Weights of a small transformer language model: MLP 320 SwiGLU, untied embeddings.
Each number is 500 + 40 x the weight over the matrix's rms, rounded and kept within 0 to 999. Layers, rows and columns count from 0. Numbers have three digits each.

# down: layer 7 MLP down (transposed), 320x128, rms 0.147, rows 226-281, columns 96-127
# gate: layer 7 MLP gate, 320x128, rms 0.162, rows 227-282, columns 96-127
# up: layer 7 MLP up, 320x128, rms 0.151, rows 227-282, columns 96-127
down226:491545452521537539553468462555484503524578469523504455534451523433512442498554512497470524594475
gate227:553520542543558507503589524536565476566498477430459550491506516503551583434498458486462537447482
up227:495496498430443518504420453510460522482463531467538527469417486515440593518498492513503496539519
down227:497510486530511557499509467518472506479545485553545531525580466445522519463461575535490493474534
gate228:455547539508513516515503419532525474542548541518456580515448473508517501489542525517520507525474
up228:475505427541488461498494439448479556473504402451475516465464515544474488465385531546475456526572
down228:469601477491536472525424479571559445523450491477515488543497439554462529564455560510528566501465
gate229:495524496520559582509595506528519469541513532536449491504501556522502514475513561490401497501511
up229:519516516477528498513486446508467536500513489539521467483489558511458552454428477471486480425508
down229:577490598460436473457441496512475545525511490553528534481490481498502516479529477487499358486487
gate230:548481439560491547419462473515493513499466497546556455481391541502419514429508518530477500578531
up230:537508455527532475535503449543519510533492492537495460501480538550493465531543464485516427451547
down230:448487475469539471502484451541479483507461500479538459526566487587521531505518424530489500525535
gate231:550549469472528466534590493565454491479507490553552488519525496545507478455445543486380482560544
up231:556490555538479507482506461480486525493510546497554419515517504456445578503511510569509440553496
down231:457534534496562539471426482457477515436451467447488520413561525508420519503537501477569433502486
gate232:531505496467545417516595499493477426471428464501477550526578522554490460473498562449459507548387
up232:509524542536476535438550498534541492462536472515494449546435432575524474496465520420528471530498
down232:590513508489464430563466510435494469463504517426502556543453515557508455506462500515442502516506
gate233:490478374472573504457501477480551499504552455487474477548428478542415495441483614567451505549514
up233:517518547446495427483469487477519506439497532402495460568520398523465594526537504526442478466469
down233:472492536508493449507433397496482443419484493491518472468511535489484463502478514530549498518419
gate234:496528546531463523591581468544516459526488478555500653534495452579485465496449536453467559490467
up234:531607577495449515628583542534513446486473451511486566488370452638536495526438481408439512494502
down234:506524575481535586521561544508520440567421446452511490473412461538438521502502476539416572560513
gate235:443482464549512602472541489496475546543507500503495490501475549521494518492461475425508555566501
up235:517431584504466493446500504475490519518449536525567492498526500507466482452473560483542475490428
down235:485543461522457548485484499491458536484490535560549514543481498514510522516533517466533501460546
gate236:504513476539433536483529499487494564477536502458423535504507489476525503457510463530469553541559
up236:491484480540438475469476528571480515422454509468531487449520513465426518528465580488493569541482
down236:532518473522499517511534533446505419503481477383469496465513515515515543510510462504478496481511
gate237:508502530564514480497590528446450421503516510516502415564476555507497502500496498399492515466542
up237:485453476510510503453514554557494481424542481522608467530525507506545517458515472595510553478524
down237:539502513458441515501488532540479506460522553566566483482569491439477476516520541556510497507456
gate238:534513484498506562492505468528499508453485499530494531515497564505463514466519513496509504462496
up238:521495522513502510472433462528563491527483503535592549498483510449505516599480544502459509521509
down238:469485489482511455525486431550490412459542505430471506551508501422487530515477534482464531514504
gate239:492478532532508561454455535540524527507545491572460526576478464514476445532429495466431515506470
up239:553484515519475446513487515478496484488509471517491545431497465511572510525535492469525534491511
down239:518521507543532472422416457577513455507492466555506489562448519522517508480531512509506588460541
gate240:485493521455519453492489545492526516537490544486470539549496472534518509552514470515521482480466
up240:495485508491442516511553567558521455555429490480480546512541534507470594517510479414513550468522
down240:434526425516492471461424489511453477442463500479568538541518503455519541512534576478506509459505
gate241:469538500538515529477546511529535495557420421539464551564536553540519457500467457434466460479517
up241:487466521497465476568539517504499506495483540515522541518504561538514495469501462474460509481487
down241:463492525513536555510517542508474461477488474443487514523550518430524496490464437462388461514482
gate242:579542537474518524506513488492580490434450480526483525587463466522531510531469493447511496518505
up242:501529502479522412501480563532511501480518488543461466432550468567458491441520497547514475468459
down242:514506505485418542468539516499488529523481472499449523470463518526545484408456512482481589462547
gate243:510478526514541551487487517509505498546491527500506483510513530459534440486479501516489549535535
up243:454572523499508447486455466555479491550520465487527472508527594471440490459496481471465520548549
down243:445489511479494526488492497497419478481513524459504463459463517499499525523502430528553434496535
gate244:518477536535493495539555496471489571500531530465483496522522516533539453508451526494491472541529
up244:544421496550588491491489530492499480499510542455551465529563439449485564478522483486444496504473
down244:494511480459470474465502512453534575480509451486450494473490489456556469506424456524580424485515
gate245:435493474552461473488483548519551484550477517523436598491532550516521567500515478421492509510542
up245:472468514496489592419524505410492489561377456474479434519536543496521467561548482466434504490497
down245:445545484520507521423480451478525522469522617569484476511485526471539509511506511429471491472466
gate246:485461456501562539444482505501501465526412484432476546509484497529450446406492564536502501495483
up246:517544567464524465454550502529540528542456394477501526544564485526489483494470492490460487500500
down246:552549467494510404492516580548442430499509454475524571455558485492516558453478486502435469469476
gate247:475451502482487499481474551485588566516483546543474503558498569548461511502554569501498492489461
up247:529502420453522525475553446519473450451521604469561480473468451519467505518494477559484478553554
down247:506429507452562494450502517493468545479531507494536478560456451571451467539579424498549488510468
gate248:563510560522466537465509413500574498531517539467509499469567510481512554442474512481502461541515
up248:466468461434459486437493565563429439463444524479525431455463472521474519468433455486518475464432
down248:458438487533528556554424477487485477494525557475487473559453513512535526500564520483527494493503
gate249:521426531539444538461514474485480447513472518527483497539516515492501539574514469503444477540453
up249:471481520519459488499497498509485490471486447494607430510537523582499511562405542489567480465519
down249:524551541519580477486473533513476489452466524487477478552441496488506506488526414504511509497441
gate250:595546492530461529471495432582501478524399527527473561483506489507450526543514507534500509457544
up250:458465452502519483495513551459541481554557583456526510542553496487531455477518455490430528527489
down250:442506442469557435450520531491534452502454533521514524506543502500512517421572518480441482513528
gate251:497488408533557523434491523478608467480473555494477515501495445589476471519544568427515498578543
up251:510414539402461449493524497483463530423486582420550519515524494529534489435449505510517510500520
down251:563469454565471524530487482440488501501486499400506494551467558561519489520497496501564454506475
gate252:530555532493566483468532481496431506498512564546535586503526464500468502533514546463445527461514
up252:465517519509460521492552418558536497466486521466518537544583470491547522462532507541473467493507
down252:503449534381546524477532497456523411495463530452497532500453483522445512517489435474522488491461
gate253:534419468524525593516478505546503516480455537542499573460474523524431556488490509539539495481443
up253:499516536526497443494468515506510437518492519520432396552558485481529537510438524481505438521530
down253:458519494493512488509520507524571532505513519444534463517571483458502485522475512438508583524464
gate254:560432502526484572422487466552515484487482481494497508527417583535443538531608478461495491540507
up254:476497552550489499490496500525565471512475514527522524567551470525515503459530490504557481590542
down254:482496424487434436480508471479483501590607527490523534537517515495531449511545537501497510505500
gate255:500545511483563508510580531526467541492552454522557538511466448508457509473411581480538507494474
up255:461423512489455424494504455561515486521537491523538554427443494512508503496460429525488557505491
down255:571493480533452556507516500509506580453516512463585436556510529494494464461484475485476493452509
gate256:491485575467532529474597546448524524498479510556486544531529553529480468495479439501461532536487
up256:524505582488463524496527424560470481529470497505453505448444500507524514554486477528465577456533
down256:507562452536460505527416454514507531509515530546483485554530431504509441495511484453521303499486
gate257:506461502553556482439462468544487479471450575513460600493461520431515487535506513466490461524604
up257:498534510530539606440580497553489536403413450539507479470512577414501516493550470424421501504513
down257:476477415364518549515488437545525442417560522477516478566488509512624514488425538446462534479458
gate258:544495510532544557433531494488555464454485540480532485568498521469483427454458545493465564490459
up258:457437559541545554448507540520478472505533408522538466514472547460577452446424479571489547498525
down258:459558498489458543488442474512459465463568567523523494461539528530474457505521462485476453521485
gate259:483440388474567489522457443563530492513495502565472525521489559464443564513549457575484518490531
up259:481413485490395494452497483563517548498440584456500510480420508527570448518571544542553491487506
down259:473450543568480518403464509491517446508513464541451463435484456568534453545501409454559535566492
gate260:500478532471464533494554471441510436498494467521504427472478448440487569531424520528501512527550
up260:472543542486546501465464612481460464497488447523443478538497555516528466504467514505507508495505
down260:451449577520558438515521498496575443468494493476514475459511536467459539509426481507499430514429
gate261:599454500490579486509493469483528513460491504441433502514487482470460493460557507513525488584526
up261:421431526524487505485489457547443535483533449549485511537451590508491498490579492489497487481444
down261:514500482432510560536454523545459519495544452521464528476546533550490516498468510442461438462488
gate262:497544490539469502521491521481453538467482550575436546488474513534525566489506467563521545557547
up262:573453540524533453547448478524483545468477505431505500542503430447451538460528505491479553444520
down262:519550489462509468505545441496460517484430592481499444495452449511454520581494459459496410477483
gate263:469582450524534578581536597524559454473570453388470489466488479448541479480503517447460516516485
up263:542497468534506467498462450578499505493461531437548464518464490441486498463551556526484541481474
down263:507545547487502446497508529497576493491535527483459446565569494517528456435553531459592441514493
gate264:557488468508530517541482524468565501557456572521492573518459462479447541408549511456481490527483
up264:519382472458479504488522470463551444475537543521534501463540492523479519491564505497501490475519
down264:517506446503510473521511510541467456512524481570480508413497528530437516486516580427503543536498
gate265:515484436643542505474454532525513432498522507529476494516506561526523504498479493508531543493524
up265:504526479477518513494488487458512514421427556479391526482551494546476439529547497467477528536522
down265:480460458476527537496489501513403538506499508494447515562520545445458575470427485411508514455589
gate266:461482548537506582464557563510540518477545456457489526551442473536479501545472463509461531498532
up266:498539471493502505434489559537473471543498386530467414414541591468473543547466464471485473510481
down266:440484521520475550499538494478535535509568508522552497516491492550454591499494499507487569510523
gate267:467527456458461598495519396538489575550475530465556521562480545502478459456500458557507452513557
up267:510494453501532497527516492424502522530535478527479430474493538558579557423480532532498486550477
down267:490458520469509509543505527592493531504486523550559490560483507449470453487414520487527454432633
gate268:531504467532500507531486495527463489517513487510512476506556491511473501509450494502448541446515
up268:466476482458520488533546456516526506488517459439492491472521478480470470434500443473522475505516
down268:514535543521415505577456510484489515511520523501531493561494497498510534525432557468518572550523
gate269:487508442541459497475543579550468409498532563504479469483552467547563527484496507514559434447508
up269:539524530463535466479531518526485510526523499552503471520553520484423528474480538500469491514550
down269:447468491518455461505469621515497451551545507512452526507569563541473472443473501441485535478547
gate270:484536553519500532453507530583450480523537555552500575489427467531488509491522495466490501511494
up270:462561539472435590523503475502447424478545461436492464511503510507492550467485476575469521500517
down270:505544537527519581536511512482507495527460510523525495518467435520484486529469580488419497469527
gate271:509438463563498556528572559520517402571436430381481484554490550427421569456526502453515459517509
up271:506483579528487511492569475546531472493566382468517541475437499445473497489475506530525520517461
down271:513535505488511488446481435502489483537584567562423513441521505541519471526484439492502471519533
gate272:447472511563526580414535543431497487550480554488492497569495499585449466515481532471490481514480
up272:507470441455482533444488489523504525445578513513547527489458490525445431455542477511436484540507
down272:440516502466510552513485504487433547461488447479505486546522573534423465564479500560463522555481
gate273:466534539522528468462536462553496453512470533548448524571475405489576489439485560480438488530512
up273:522570463594510491475479465428511535431488459452478491535525563552436550535567481528555476395488
down273:562486542565480493450514484510474450508485436578527480498531528549523526485542481468475579523499
gate274:505555530620487517536583536467589419531492486531504483545427475441535446524490556473500544485558
up274:432462544539519544477439525548484509504504452361495533488509563527497465472509476483526485467533
down274:487478487494569477492498404524541495490419528453542494566538442546566481556520521496532539496492
gate275:491460526470540536463515420586516587527521451536523478535466524526477498516474487586494480497537
up275:478526480514547565517486502549518527516475487334538492521468547420488511433442543532501532541511
down275:475497480484505510586495588492537459529499537594459465515489503545523488499562491423469439509480
gate276:504416512515485593528516458432466443549527554462407487476467495501483556498487577532557484542481
up276:494554548557525484489542517489445505525525527528499504553534446429480523449449568409550464435503
down276:433457497561487451524499469485490509473517493525517428506460510481616556490469502460481549529541
gate277:557490534536492580489508499555520488519497504454486481574560499509420514525386538432458522454519
up277:525528511447484501495473539449483528479517464535492505467526460550495517498457591409465592524461
down277:556501482472496433484544473467481474528511512471475558491567543538450474492448520547466538486449
gate278:552398483541452612548576454541556471448403480490526487536440568535483519482517547490493518597465
up278:492439571479592525528592557452493515507546526499529521470472474549451550530455545493523506551501
down278:508553482520536442466507585504486563478516519463477481510534480540525454564473458486505494549502
gate279:556515412499451535528549534439558444472445510524481471521497477478428535475619573520478480510425
up279:592507456475517456516462471517515484476523460502458576558545421513464566491456550540539485467444
down279:505541525428579510501524457498507516532475488490504528483464509451478518529538476474511408477455
gate280:565528460484467490527458515453505421470420470557495568488445524412463529493523460489453526541434
up280:551508483539484447478550500474450462518508493487443498519434526482508515465486495536541438481486
down280:473517455476453486502468477516527527548495453431487439493547528478527473538487532518535548523559
gate281:483428538560508513578576471487465456501499467453494486494481475566511516506514579466569467510513
up281:444537499505498508473518526534465484522447520485500541446492469501572461492516472543501522484511
down281:527450547536520521487522529493555504465461530576586472468521441447507516563504430486481534491505
gate282:506515489499487475456461497542541440459446578553459518492556454508507476519553495466504519531437
up282:499529482530561486563505412499513549547526489501504491532489514469488483487489486594476512545585